From a checkpoint of a small transformer trained on Wikipedia: RMSNorm before each block, no biases in attention or MLP.
Each number is 500 + 50 x the weight over its row's rms, rounded and kept within 0 to 999. Layers, rows and columns count from 0. Numbers have three digits each. The size before them is the row's rms in percent of the matrix's.

# layer 5 MLP down, 512x1728, rms 0.0433, rows 105-249, columns 672-767
096:460497514428533434508442435501586471422579455450541439582442609444539414560451513500504507587513544518482533442524499514586551551415487483331531543408482494624465429504568439560418476570529534533557453490570431471571455478536419531491447482518556446524537461455492486511497529494471476564
097:562468495424535533457383532536566555475510404420537485548428535466475508503471524614512495550530489507429531444434470486418467571478481534415459480504542507482449554521453431524513555622522508539599490446488500462553511473512430449508482537538421598598471495645523465473483452528514564454
101:581429435510477543496453525484487499517498493498536466482400472451553453411546566436559465448429471493481465513499512453445532438443490463456473477470528627519466476467464602503483499479543543479545584488455496546578507451486488500505534412434430446545465510393408536540468565494552510502
097:538418520482497526468458591516454504489522516453526479467456494518550484541488445490549504553487422502500547414460468473510577536511481602468502537539427553544528485515508376489462482370467500536514443507535560465471477481449493426506481550468557547442499511508489480497422462520420560511
099:524469451549546611505467468548534467510465596545553486498436417423463416527473498426511449475515486423559474542523561499491473513478523568527479526481499557464539512522483447543470558522484489404413439484515564599597451556507473504485486519555490582573462392473496503501536485533485467407
106:515441503544450573509505540626659399457450507441564519584458605439533504516497504547580488426423469536521433527579554463528552571518580542498480496523506496529435501476534465516469554523500578541561522464532511445509551525384460566545470530512519370424546525545390499424476515460566527452
101:398520459438479511417433549455569519503472422479523492552540571504429468469406401472468530486477480457505450486599444534543502522533536456501547443577531484427496486439463510557513479487518413561490494484452546596574542457514480539476511469456482551408638513537444496448437542525508547547
100:528495458483463483557569586576521521469455549463477566528485556487455555530466536375439501511504483450422478551564558418487533551465495439486510473490465557547549405465548554521451425499571494447621538472430568500564460612513480454562594527567500446582552459538508508475479418511436499592
099:544531513581423522499522443515466427534609551526538530431544523507523475435509557414480501518438525519531441500492450459487442513488479527420607492458494427468457505531592558475535477537463490504440555480482531515534538528483506501545591526534544481459424490503455545522535600535506477358
107:414527519481495387527494469431553524528481495522481523444594469503454483482610493414475557567474444521561453671477459535469448581514478437499448472439487421520524442435485457576456477520478476524546478565435402517426443567458492522455494604443506469455493531492478456542548462501512532506
100:541434500516508469378431555538497504419504464482586496514461463518496528459505440431513515439490570545536541533457452451557517591561512538442540526421502610465506440484471414426557452596530514574547409486528522518489547561549547456494534528530371462487571530437390430528453423557540451558
099:506507481551477518461463542469429567470502557486498532467520545461451570565487456533503587500457419509552567412468424417423507452429515566464481461487598476544544533410493546535482523470457494493500422533531512502539457420547551540494468585430562503553517539603507510472450446480492565421
098:472512452510515543495474465482508588517500632517518517554386509531457556586460475461448428463617600480553559551536524430467494559480487504473384572429546483508493487432561591469496582458470496527529498504439417529562416534472526513534539482638523433452491638449491555523634406529433509446
103:561541495558429497499519491472544489542490448593509508473459492517542505569491523477480499498479536393518529489489537439561487481339525451525512443494543503478428485492490613448522575453473479566451498549539546530466495612465442518494536549547540566573488476525547416550498528520523552506
100:496538520516622423435605490499467465506589435568558525540522568524514520431508492536467487602495520511527480560510465435480516513541443489443516406538446519489449567483558461576423483574434498568522471533508519519477440509510464535556540493484450527552456448533506446541482557470545552527
103:542505555530543490444600446453597507505467497474460504463470588543550546526561504462475497472473448487613533554509502398494499537519573447495499485424458461460578511498477480474546433564582540447499525522502450483500405451562386510553481583461531495452569554456514452478490526593509590591
099:496453416551494434620456602485509488513545475653469483507473463486610453461466532680541519555500604537548463526494491462510511464592483472497507528529579467534489498435423540429530463576532480507501476511563396534533466446563446387468535443552475564502569452482463497460495554606467427492
098:362527456477612471537528498561555385499563536554606416445529496475540506469533568552537411511433497540507452531563440511492521503553534441447425422533512446454604518514425517474483475629452465550540541473510570490477473573450534512494429547623473450441473555485477461461535517538517380423
104:446408516459370490480566575421388459470510424441538458551552547490512496499418439561476471453528492502510487527516492403502558604603532440499503525505496478474539389473541457497624444520473497530465433460520549491427509538474488449517589498514438548470521535462393476470480479497496483476
095:544490523509502520475527508525441486555584482462386621566530502535466433543543535454448482442518521484584518427441504460557343555466471568506452562530546510409517405527527543537474508513485446502489533498628524441479428565407517462493539478463586465586536508523535522551482507534503456571
099:465557517492448510451455490581459473470470462568449450500525455424586574528567446454457580496422573501525440544568583470428447499494550488526559370431571490463529468487512578445527495550500403517584484395404509418360490579472423512453473572545477484435455483526475532493477432528523443482
099:467566550504444466505541437515501448528488447432490462391608484503558513467521536407594532465450436469371396471487507611569481486482532441578410464631558356503557542449599556443497558528532545452613353475499506472518510482513422548536529502562510568485649582439532541516532473508466480453
098:478491460425410465480615566533481471506497561468475510447572600459571492559529468452563533396492488530614544555503531526474464532491610448484512444487469593502404441494522536571411474542497480609456544456485495511511450611476446495480502524495534551420632514413637514485394528442459480531
101:425486485406520444499422466453556596453443572544502579571447493541509538503498484477438572494444520491494506543563588489459557513434510453454490437611415526509528508596474453532535523454460583586477472409538456523506445466447506489507501533492483485443417517510547514421508528444580505549
100:485450518500487501550497474560595602538498504497554538558506440469507545536506550488496443476502482458502518536542433425597536488499417479583488526531480406551520529440502443494642565525575426444486561479488485467458548562498517482433519503541507601556509507436540465534519591455483470547
098:546524542447515462482544479562485530462451411459517480426533483517563477470578502501415535552441539450462404503487463471495381470555495448454497465561563518522447474533395515505584428484488465433513557500504470547500502486434521596574593530562457595512511449505434488554480633508520616519
100:498493496468519512483496512551552571561467569534448510459470454513542452473512592551501506508520545575521564519481393575524481485450481559533522461542460420532443532494547558515483494512415495475494409507421510548572468509538541524524474486443573577515443475531603546560478513563417492480
106:489505519515504498511548535458543541464506492446523563503426553491480572537493448510457562548514537526507532480519486471612535365454545625575475510511442500535500636612525481584535474519491459442480525488485497499538584513518539508509561590520450490500465492498447437535494508616424439438
100:485411513557442392553511492436515495480547399471524462448544511535505594530510609507524472498553423525543461596608539516616471440440496425515434463495512548456471491506490568479579504543416540535520468445499491508562508454592512560484519383489537416494529416582501614427487484561534430440
099:475514589526459552448560543497500539599543498553460469527523526558554489532491538510471441478452547467498487482555502566551437468484465499481584559526469578525580541513541469413440466444419480459466485476463500485428496487542538444500502494425383545501428527469506526529524515512479509489
101:455601572515485458473395563506439427500420510522511493445458530457413484494552530402440431446475526427456468529503543569470561589513539512448419452567543462443461441485505476344555533554525396411424508478484527582563463470502470554518444511501535484454478460581569553469470568439542549411
096:463563544551520477467566575495482503492467485546427504429402558498459496492520553458478504516491460532424469531411457434571446590449493502486489484494542576565459517451547554429502454508554499515513521583486486516569560528546516557446504537560482522536488517487549440517529454565526449594
098:587454567458469585536438484491598490455533499473404546508405510531510457485488422521487527523474493495558494524446542340467523532525526432506580564475534492505438473541460554589471509467572539433478605519455518578551493457522444462435438396571467465498459548516518550495551495501512497586
103:492545595493470431513576429429473408474501505470528479463439493417499588468579538452512460480565523441459515486605611503525473508398434529558438538556521448513583447436571521531488516422441481550474542547441419419487454520482464567560494382588486472460417413519456576453538417448529480510
096:452534539607447518547449507519505511576476455546507481530447433459454488591544490472595512506595412587419540466550714444454560507623500418446559539519502530503592480456497462519476509536503531435491491483553501503508579443459498483520520518440485448461599507458537552517507526483491481469
099:417459508483535498511500481524513377474480526487573547456520432622598586566429465487443466468484522599436525486571406492546531486457513629447505470479512488463508478562459556452502486507552531484471463475450530503502476438575508516422503379497443437466554564507555427532531442443484509568
098:529569469495507516410569476402586500485502487475449498546610518469478587470555491465552592518422477451578605538484508366542453539557525515545521482497444522533557469598468534552475470504548558575528403500510476479573465496546455542559506477585424481487494557535509578474514512598514448541
099:526507522479511448418521489464575455455396532501492557512383522548404571512539495495545405462585478504560519546443534481439549586505511526484404558514514447459458575522494516412607455459480443409411511515577434581588546539489496517464505502491551458411507571543633441448559478466439538507
097:520455518591520485550597444525389454508311486449498522530569473573609522553427509513569424404547468551445455439469513479383468456394506561507467578547466569495342489564474532448511492502513521616586527490436502494574472505478524553496442540479493533458503506489525501519474471532431560459
096:512451521543550557483526442443528479469512451452559514506569454536484484559519462420532460467514470513572563463519523500509537484560495454473501511503443501401468496513519400491505527461543553424539538544403376462427479517571426479532434522474428464594661568468537507511482539505472585589
103:401555472554501539520504474528467394429521449420424514580504572545589493536529548450460447557527547461439483486514484541486547489532513484530500364573564541534416532497454374467460634443586567489556524530518621612493486568502620495482505491419504519491497509427499449464414521570481443496
103:539522564476418429542537498469446509498508425447543500492471428461573563463554516483499540496552490619351453461424432509498541443462467443476461489548466477515409480545489529552481476530425560447458550477573485505490493534485555459453527567534453538521540460426564549566427452593435491530
096:426529493452587516494485582485523442396394482565444542548470540409443559476479512412502498496539509503473468525505473452478628457513489564544503401544389477396490534596370467444448482451517506475466498540548504440377384552460473467496476403464539448512576558568521516558537536494473495431
099:567500508484540437496596583406539506508508475494523481488478520604468515597537501399476543567519516468526457490427577499486483533537544523507512512484439428445513472485479467511498569512529559482503503571503410443475537503535402444481525470470456603492553496437555559538535504548528547542
101:442469459426453492550391475411487447472444467462542502554473609446544465452513535533480469530461493508477465537535648512399513484529475567454527492461540430476521501497555562465561568437500472595473512480503530596538542526464514555535460560542517541497520416491526460493462489447553519458
096:587478456528572492429549530453431490467537506528528573542508531522496511385510473563538491491530447511590551450459458535507605534475431424594591522431522544500501499547405520518453468561477539494409545527489377477512540567577534492472483604472595496453530488559545484532441541511516529431
104:493459608560503505520515404521510453459483520501532525439478570421518497487314467375497485443544433545483447461518499468437534549432486416502499479532481480559452472550413476493592606462483473484455559466594484560496568498535506478497517439557515608468504551615475595505486442564535519618
099:494399550503568514526497552475579518482550446559572499518613494528454600452387577528426502508485487471495526458495512498552511461437569463441558463479473518502475476459576597533495456517520478580502489434555532459410554482439458527419489470508448524490584521457574504512494518428466491606
095:503511486476497491439495470551459492446520553495510470562545584491534575475513465456500548464575463555517423436360487498550475513457499541459432508530508489520361525462582564445382536499556483485529506445555403531452490510566359440563503486451484534560406578497491467582480415485482497575
104:583417462474506607442495477481458456492546464444426472560537569460571491458473530541473490436547528444482444451488582443419411466605462386529490472521480472509469520499619541556535450553528450555468511466526474504547407498554492473481569545425493469536508492515467524586437495482509395565
098:539470440506512539517507578518437513431533561495539430533536540488485474514489534505500499440481452629528477500521512459608495485415455442560409521507503496490472496520517499594528524544559517474510584575510562493444594572583567536586522519433479474429629467518526482491390483551433456521
098:508562597510500548576450517464534503455578481448486558600506481480524501508513464490389533544577568467523503455584573415453571598474491501531540548433500438519496558496530554505495470503476486500446456498452450477526455504499433385560515421549507549560480506483436441507515494424547476528
097:485557518561562470471435494525483483522538453500539563552522491500469506499498494494475486467462481522494446491585471480592478512553524544468531392489598489475464500479529549459498514427457527524535450556463552553549551426455521610467618622495477499395524462505500509424505475457481477380
101:458501490514540527469518447398499630603453386534507585541487486433518488476487525402491528405513518511441530423481512495488501553536474446611452426541334492545513522524375458553527468515473576503462462590585498596448499504412515524558572539518486576570506512492560487490426500461525481444
100:438347462472512510464523498540433457410451472464499475481492489527493517480478551508455581501481523383497505472536459481520479444582473448523529354446552504497483507471523572462477574416476531487499520450590431501579569442446549546427495448526435453591535516491510472495479498510487448572
100:474414488432502586566616507481624553472476432497514419542510514510512483519592523483468560470488501406541452533583432523476444458470537506532555518510519576524481556493512586504537532434499409529540519547430626494455524497536520487480483567468486549396482526552426502461542520597449511515
097:501422410440554517575461486526451514517575485522592530480518487466561434582463504566454491427445542505465459462551544499517472490519479531568453562429457525539514491482443476538479509556478444519607526482468531456393548583500465449565595504545514549567489488556478507475485479582487522456
103:554511433571484447490578469452526491559513522542581539496425522503475533569609518514469498427498502484573547549539559504564432518433529509536550516534529552532454588465503479496471487461511391533541580479551510671496415505557384494449466494495639552531430478452536475553520509506426541513
102:483543508540431485435538504568520447440528536520479530494517393506599675514488551455500475488573445415471510521406467542425484529463560471479532591442424477413503357471533491509402496498479617496466548530547479554594597473474574513583442535556480547526444420423426469392497566497539522561
097:511487518522493556488482401431476557541568524516483484529506476466606511423538464450567521513677534427469506470469420548510612486412472464595458462591524407473521572527563485540450513419488545544469468461461541509440486475525412554465489510474644407474446486493580481518482496566493523508
098:457498488468451524498443544488489581408460514437491525440493476492585466464475582380547585532535514497504502525529539459509497460456481622458498499490488620457500515435497487443538481502576496567535505630508538536461557464473414575432572493475471520505489503454474494431487434425561457550
108:383496494461410454511546544506622474579509508483540490431574498481428521504568490524510364505421509459459619554440409476535528521468460362556408336554513565449529498501532559444394612486521503424511424367463473576569562488522441544490437455425517544489478561476526466458535537607483519489
094:468510536554478479465515582583486408493547478479461529497483485458468388534501468483416582504537492524559555514532494568431545558488446438484546566489528511519522562373476445516460474579552522483558545525529525627464589567566529482536414471572413525573518497539461603422435400590438487428
102:651461541547491537541486555502481404524603498443444448603518463578487507484594514548625530450510507521398464504478484517502593589560547573578548421547494414492539528557505588511464491398472619604491480546433570474441459464435364527506471495397479402452512553576576538475550452542526499528
103:540439404553501394533502470546415572441428489418518535365451500507485536460446510486578558447497541558517501500488415444520536366599584554504471487484438496488509517485441483540460473498463545538462489377532497569507459455511551552430514511436459430505555544495489454577437519546513520480
098:489592532436493482487637430567580547441526477488475468450464487580487485551457501465428620541497514425433551601544420559499400412429597466468477540544509522542647535526501653446503488511508398566404413485537508524486501472479531443455439498448451568509434480534572466438491559615516516514
101:431561615503468433550534520566469394592521500472465512507590567573458424527490551498561560551424483528508548597529570528470514532554503590447495486494507465498535510425519541533518511536552462506571453476549543513566475540501510444531485494582530486598560517574494557536499436481513394536
099:409405498528487469447464422528459485533568517438451516521520486535524464435408466521530484457479572554528500472534433589541484500540553604576525466373557471457572415523504500501527478481483576504547611455461525480428401483528489454472477447529518492537559473489413505369555501435409479492
100:507575527452430491508498489506447594492544469467503461523577516530527502495452507466598570411474543465558423478521510497517511398467516445542496452450539434554472544450510471502512499537481432565526555498443563532432488538489541505503507571450512359447466487521521539498523507540539534482
171:477504500510502427467384477507618467447456504450424479486516615494509455594506509367538520495503489502480445456496555513560502503561470417481536513428449554484471468422504464434491507540450445541455500509519571471571487507422509550497534539543534532489534443585495513505480482434573503518
105:534534557475448529506557510519482419571537370462493511479411467524532438431532486483550458407576478541507403720429502532510583559469395472422534444464522635581519471477491451506477577463501451535498576546537524483557567521588487560508497463498460508513578587523528508490523625515630524412
100:519533536489422380373554408438446480510535435562510524584415518514508439416478543466620524535502511496525517515523539468525480495397546457484551472502399431597523500513475456439476556515510525586432524527555461504500504529514526546519486493463560450418449455584583476514532465572479449496
102:522523499411515481536424457468510460502497550495502483369504522512444549393438523494507421402471565491555519488499488469567508538471485481531486525491497526585504603441461578459438534522467533506464551495474464554500446487450534488543435490469497482514458392556571499500505516538470514526
097:443585483469482464440540561563497486512465431485442468510470526439488428512527463538526578533386450540516450574566546509530484516412483516508488459466552498459508496507479613602516499465592494498604512514435530484420552468456522486614526408435512578504479448478373371460513544495494488525
096:455440558449561425562465538598604541421555491521533526487549533522538447470447534497534552455498538538561561451549487548470471512565433368520523445568526420538506522480473488477376559465516557472547566505491546543424436572517471544581447584526451550465458537567439543516478539503443540590
099:444460423482491610559541455463470470464467497536551484501546474449510494471439570512509437534467536456509475505588502534441594489440525449556414385511491512538451475521512524492479528526531434538461538472550445594507466535533522502536484517499523470606488533495479510490479492532426473546
105:556545503484515603522448508483446473484510549500472507476560507528436427495449493455453554525577555534559534530534460517508435567472506507560412461520498388385589353437426463521523427554545511515544438511566353578463515424487524505602500393467527451488510509511496516479502450527522522594
105:628532526454502540525540473507520551484483539407541487560497494411444528493489475497535502525508481490530460516511451590456516539483489515499513487639487512501583519552538497450517563347609513571434490491539519464478617443486549442483561426461621511551533603368472567485525530411464490547
100:570536496508493400473489458496374483550545437573528331519521483496498510568521528468459523500512411519523549501484406473509475533481459461535520507495559463516519531519462526548537469499549588531558521542561561498488539479526489450469477483442498582474469578480459502533455448495467530570
102:495504585444554461536501504511485528448581575513546461479440491528498402598561542462454565429579546457478433530445571509489483352520448451512470454504502502539672614451437495464482483628641537590489515527517484482484462509387503531576477458486550451455541502482485570562469477600449486474
101:537554510499568518462476486465516604530468518484429520524472469432537515623523442492521497450500558516491482487558416499502447553466504453507488508638485478453511473481555374460516532462471465434633532470519501571548432458505477478529562562437490542525444566515566500583567513525520533500
101:418529519435453491557569557591520441536490478505463522573516556464537499465554504507557521562464430516477584556543401578670473477541527458511563473504487567499483423527637349495478593601515532499518535471499437511517487466499509540499487377513533482498606507522612440384454398505521532447
097:509584439491568447395507478566503484484468600577479489421501529501511526466478505592366481556546373528509515583550502465444482517531523528501493523442479541425399525455437449596497518479514523526445518526424427508556505538486495498512464557538515549508631523431523485535394538424543565625
098:470567440457512394489552430420402469491480566482637471480467493496509429441509507531446472505498480434434526451437473403448458464437439404446541497497525525512476506441584538509475571554489428462495522490541557494392508478503596475478488463520610497483463498451475490401496541557558447488
100:463517428433472541529471487456548443517501489476478519465545492490576509470517604531471496466440579498497531472542538442501572526447516486450564507514518455583541546494456505520466468427463517510489449439542434452486558522485464389467477480455445531462511525562590508484586514467481561479
102:567499461602465505425571483543510506447501403501471483582500414487536462486538520562500511492560496483510503517331591434484545419532522479526550475503395357485541469386460554537473520467477508485531440558594516529499510455533582441606538580456512520538459495448443477477453456543518431455
102:544511490421520493579534538489588512528468486468495577438428416547520481503590587497513504460377419476444456454466426513504433453523491584510475469563495493454510536525430524621449428475499483547501407602535547587414480429517457505454507445456480487387485497499518490552545414550455502567
097:421506566558541525525449550459444570421551522429483568449468504560548520425447499612535480458479521543530425486621457516458485459462405582412554477379510545538513488509562492388458506471502463460492627499450518514579507427512507517441472447454414452479488427631475483584388460545521490599
098:500531435479487484459513378451494507611586526534501543614470428479563480589584451457608483474642443467500486565506541456456473434495487461550473498557407476465484547560509470577457565483559512559400557481564470491473540482523526464465501474534517571441457484533539571471535523382494505505
101:515564437478433506583511478523542559467419459504502477494547512345485494571458547495544490481556530501493555467456555524538514545498578466558503569548444529558526484500520496493514484494517440552582525480461495496512552443485629529557517646519518474509467478567469450558551430563448498624
098:476589499491483498465442511483542487429468542395540561461463547483421412479405466449475459505458462473501452497509529458477523485528472478504391458558415488528505574540412468444534504551528537392475518560497506550439510557434518484578507485539568441398488573501412515498509472450516495505
103:450537528488420509503456494526502552583491560474485463547437556511517520518444462439587438526562458506521570593482562559504521460535562476467474485387448506542571395515569605562583533425473434489526539475443485465518512472454544463561518415411516545591417512493523462480492470531512513433
102:504509531547566521473515437425478482543493489502478533602501537541514476485412471444470551460500472487516568439488566569483479515553510492450474497495564562421550497559495465441604488514520579511432472402527461446552417566478508509404540536514492489505491418515497522535480540450482491457
099:620446490660462603447514445480527448451518597515423552489451463466564428503444550631501517459495584504370519498472510537469520517530520546482520495425519482458540577572572516480485515477598472523474548555486543569545501506477474466491509641575537469535481485546471438508519415528408545531
099:481440476488546489497518526498491464564558454475475527458465451563532453511512548463462512521494461545473424566474531483665452432508493473481430552480462473584504507547541556499471459520469402527467560505425445499527498380582554425510463477510542519381457498520374546489403516479463515517
102:489426529487486498495521516542560473476490489528553536435490455490542600479493523445535491462517557579515518490443524501507507512536467517421507557531395531465469481495511545479501461523531688498472517496480546472502490478471498435534533525595519520497477587527433493539472463483532553538
100:451511447559474406520522470489528447438440541521548490547488447553513524458532550550532584474537502463444490456446516489487431445459571504555508605492559504492511451544492476486541470476481470485502498470464475498419524558479529538497568443495523471420449491568516579418620481562464452488
097:496460532489404493445455459588618545525524392537593453482457501541470573431417590480494473488504451451452521480492484464469477423453511428487502465605592491555387403555596542564440516492564439486480503485461513565564544507499477465465455585427445525571479482474426462474523552479544465510
098:504525557509488492504524509496503543450439557507449525490484490528436507491477455564402566497497446507469546534440530461570443404454538590530481551438495487476434540568521552499512517478487447515529540526507495491453544408532537568520564437441557562517489543461410506479577482435432482568
097:588400498463527435409615433596535483517475558511569469472516477467411413462509428407466574559543502542596478448552551454566626533492502612503505547570479568511582493551463412483565578530524553466438440393579513468494558671521535508392434361501543449430504473581494500479483513619562439475
101:479456511456552450418473456413487430447449691408546584537462523519460512566471461534439545498499456488501503488463454523503517478481505538449425436423476532509509490542529443473540560497606482589485479440580472463498489488465525587509460451591514532445492555568502541333407412544515505399
096:557543486526542487489539555431494531484497541483359508432454586482476403554461533562513478487580548451500534508524499525509478511497422522496500503492460430564524516541466477459587524425477561494468482498372641419481485452434481471512522465464512476475529475416492526463491504501497507475
099:522454472563423464538497486528521566472491488524463464453497415559585537407508503602521573431453421543480524521547551431501569390414480485551528493462512452432401450546465382522494624538527522535514540516625450532420536583578581478537569513429577588474538619547620505350484492513505539410
098:378561449486450536534479491494427457480527572408387558381587524473485427456518537578532516520458420398545561492506513491498516442522460517397530488516486517580532496528496475472522467504539557489561523471555532531499522509551550465537533502487545539560467454446487522468493482544509420398
100:507465465474474527455547459485449520486447378437407536566473518479456524456456584408511531539508467440490574527497474583521483609572534541415509433547508538504439462511493555525453487505542512467489585515487499411403489527582511547561439475496513487458529421479495504479614532490478469504
105:476463495520479531444481572483584532511599544405628475450442437585502551618566539484576442599558403454473525514465443478508530515538517426534533568496442604530519526401531510478531541538489551482522480446542459552541577525622498483473512508489452424497464451502542545549513494502516535491
113:446528479480577477527388433516567461528453515444485486419509536459417533497475501476517578561549599510502477500545540521571490574513496522547441490534578513534589522527492491500617545473506543499550499570463516482532470571562505478493494487446456480551584458552455445498577488493513431542
103:506433516471464497458490541577437455522459412479349459554447522486539444489566548571450493498571415469469521546482399472459469496530448572451473513456555461439515546507436503501486436407566546491430469498427463509473461442511404545437492462520475433471416517551497548417404523408476551432
100:540499506516525523534514535512442454604595509537553433532398518488479409562521566543522438531525491514468502452495576548513446491464473532506509393520524483528473481486453462486504467462510380501470586523448484487495499467491500604548545372455524460565450482371467447487501469524537453520
100:471490435519407463488471475521489449544506478399569559533589503464460541468490472617434443502537543534541507541469482519471484541519416489472598523530601576528459512443537471485530436388455532475462525470590507510502558424408422542496486531551525401451460519554551600523488534469482443541
103:465505546537480443410501570494478522503463534570510516504593515499542440533448529544514467585470568549492535446440474605570546495441515496465442439477443527448503507470534510443515414503493594509548408519520481470544521511459517454527528504458422521558550420437478444443505486538494497510
098:500493497499477418542597494624526485472488465447535549352468465448535466469532380428494623491493538554442541521570570495564524518481558495473562499427501579451504443512472522486523450528394483547521519506582510499439516474488449558470505523636483544471508493520487513384489541462520540505
103:459457420448493582551508489410435537499522464500432568446601440426486484546493509490632550532461539502569531475516553462475481448482499516442489481491503631483510495409420461467501545504407489532507576562486576451464573445495573458476563553529498456458527507515456447524471426469579558442
101:587463478487553542454394532501405519517432411424496443517449574538513518503480422466517473482475540541460469395584498504478512467483494500460475535468569400509588560522489502537484517535518481485495461594500532509532506431651509566464502469529502559532560503549515451474549522477492457449
098:554570488504605550442526559463523512498492513485433528467464442524529452525416410541502527489629477436444504517484432450568501483452385547480500410471551455528485564567555448477489527523557472560520434424432520529432583505483389433520459508428518584449516497503523494471529520640553498448
101:535488584430503549442521426517390505465537457473474497486502512573511487516422534482551517489434547417564560469478512532546534556520431628506575394520558536432382467442551552503568516535493545555501437491498590530487509481511430465470510473428497579466502472477556527463489451532463553495
099:445425573449471565492528556525570525504520489494557504476443551564448614557452566466447559479486449470385504542559513509454486503477506501489502429553561505457439471527508456441628455434476508464481477492498510401513443486425511592454474472516548522504633553537599470415441560478426520434
100:563462400497601479493473462583602550385476442537470561434449432468426450472558590528499497408516521547563484442485561464488506418458514579542480496558538551402476507491503514488569541538546509535534487574503471436507474438537531372492547509489470473544546553509588474448573538505457472515
098:422588476461469515530477532545538503479546561411491505523466532583399389514430493477552484406496478554440465550510467482451506565450462600521507385503464467497354536558439472479446463408599610521518545611509531468538488517586557556464477465560581521468491562495412492465500449433484565566
103:494513590516575558439455439538502476480554489565529514474519502458381546492503547486522426525524505500497481505455513476468463459460546457500462543515447411479500486525526640526451528517560503517405495433596453643478480551546467496546548503480539505481497515492456562435534461504462437509
098:476422478502438474465506518477490510362497531506449495491525450503487421583550455499509439396499543595541502530505406491448588524441430513438500489520456557533426491522388492462575540495389539551518534616595452441550473499495513617390520434503461560576526482505393536525528563420556522494
098:493524471563507473553492562531537568509406458480433499511421467562441551396538516542530429529445529473492498548594450484435359565531480571444416605509571539577518422495475528491524534558455589491486528484480515513585481475493456571562433501491508447536458549471594526504525508542469527555
097:486511491382458500471513593441509646518474493569495519445524469527486492510525510469575560459538524421485429569417553549500467495499444549463460536538553461449518590523531487549474455496477458427542482524583539491568437500424417516500465586433523548541592482424502554496427541513625499469
097:483418469473450426551527541497515491481516536518432500522550512462582549470487448463535460528452521444414466503466544565464382533509468382493549564476411462442524452543575441440556572526397582586542507527476538517466532435524400477509439539492472463613438492455507535444432459497535477537
098:515476579446565495498430447490440477467442522521482502608495535450552486439544518395452582404586475459544549498567514464445491529401511568462469519545577533492488552440441558495464489447540538424575489483504474443457432547532507493443461464565405447576422453479505434543524505557391560464
093:529514464525485444505511534529538442522470377494510478621411432518516470446537434492530458384490565586507520507485534430492530530436560483412490480489473511468496517465503501517572542420529376531478465376429480543484503506523483556472474506450536516576505453447510495495495510493461464571
093:474559564510467454426454557446426431556524412453489536511470403443499468569464577428507474439575389532472525502435588520503428445665545566541449436471466524546434543471511518494498524413510555465411547544453482487523416526546510533504549510448483463527549499525518461569446504478451496515
100:507516526535536491451481471427555492528478510514504523443586509537521524509605402503531456470544493506439502464498587617503452376537498460462510530432501443484529540441568482584444566536430409375502531400553418458371482550544538402523425417503465472505512494472495436443494550473579492401
101:468421547622515464518455396482414375553491397365464538526492472515439517475477462438442500582556451390497505394498473374444561559464555552553467521604498454488463417477444564529532523520497427488407374531518546580491604414500509503465473449513462511492486467491515622515545516446496524493
099:541457460590518627487478441503398545440543519547526399545549520476435455505509509530482500590423412476463393501496342530503541483441541426487539569487497502481485542543497501521576452378524486450452375518521467534448427463530419516545538481532567600552411505471517501511519519478499489446
095:443556491509569524521565420468469489466471509538484547454477525544453522482452497422518528497582497366491481569425436488465461624522540483482498513484526528571537492441568512614511455526505536433475498486540485475521597493560469433517552481430494449410490398628548543480396489511541601474
096:476417512472458413513556567460477459528429599499483476524514451456564553504532468464409504517486517522507491481424469508464573475463557532477537568495512543433465427435421531512553558505528525537512472444563522439377590474509575512409522537481488375479520633431519509533507523477549562543
096:505431375506534559478440480565534496454545585481527539553556489521536436466417496482533509453451580527510541485508530484598537520495475453480459517445490492501477463470563524407419433601483510472558494505446531527394547424568485464555544464472481442464477483401415485587501544444559509546
100:492469602494458491532527503452513528438584515356473499494553483511523538524459456530483610509525471509572500541522503391547548497521497493492437517568490451423463526536435493549491527482603549508538530565522564410544572552626426495511557429445532481544448583460399446488434494485534489567
099:455581441446464510457516519514484487485479411511441513462575503552430503544578438442525537396621543502494483467510543516443449509507521490482465529456486600486485546540529447464536465465468525539463549476399517479461506527439393570477537456590509485465533438552644513541516552498570469512
098:515594414456632588484455529526540498542472539396470423558541473515512542564566498449513498567384469569458490468425426540481556545453536420517464550442439538533557489562530458485478463493474540331544460458480591395439563500523484441481417524552417483521597504430444479559531541392522507515
101:489464437540523434514474440495470479541541430570515520461499473599515580478520550516537551409498561499550509451495418477507539438462537538491474483428539458455508487539503433530525460593553426485468474462570455519524526467540527541569509495481463547524528494519475516516517482467531511535
103:456501507626555506482492468404484534486540424513495528619486450458538524509540480606513412518529596538490467531573508452417496467588496534403572482517430498531493539509470420546432406481513512549537537485481478521473501499496454464557536504442578519468498492457481488447569471437518519456
101:608446477436521461516491486554425490464654470519427481540578610443530524602555571525529559494573515486524418553477430441517553464495458561502521496494506504475461529453401578537461414456452486548445481527573558458467529492533513400527456459503600468497543478489474549576562461602394509543
096:517508477544495601553506512523559503521453448457525649483411461571513467540560561565560500478502578471535406467487551507408498574520523549487552541567500443518435470502456450480440532653542578549554493500534533575618534401413486450455507451482552485487440566545520451519546503569489607507
101:485527413565601488475486500613471453477421534498511462565549480452542439500462441578470449478553486489509443520522501558549477459475537450462547506405441516480413590492533436463416489425515406447560533539537504446496569526544553464498522432470524533514581513597506543563482646430508526568
099:520487463630432443493552483495538364515464476604480472535635541521506540526512461468497570426507483518556438554487467590433524566443513458452551595487500567469477380492496594547447519456510514530531408453511415463498562451468557453552475435452530477465455564476418471497560447452463561460
102:471521503480334539501405564525606469481429451475526435461544598477528493465560404482493560483602460453402567479533434577499485499497406493544583525555522473534548497448487545463483513534593487560501438474428456437458537519491508661518509528416543617474474542524473529483493545486471571449
096:535427510422448389442520471452463418427461519431485490526574504507442479463489613509522434496548480422469465543453478510514529552532538509483538516551524551454449510529555506395398522556586527483526499428525468486510591558548442497515447462550445495531533491579490489492530551541540513470
101:502513560506495479415473563515458491458587541509491549557414411548541602507502486502488454509498548525492515511541454521422604418445466549641527497533512599456404572522499406449509519480467542562431445412519474549495497490433424510535415413580550574556470530507495561466504395407519394569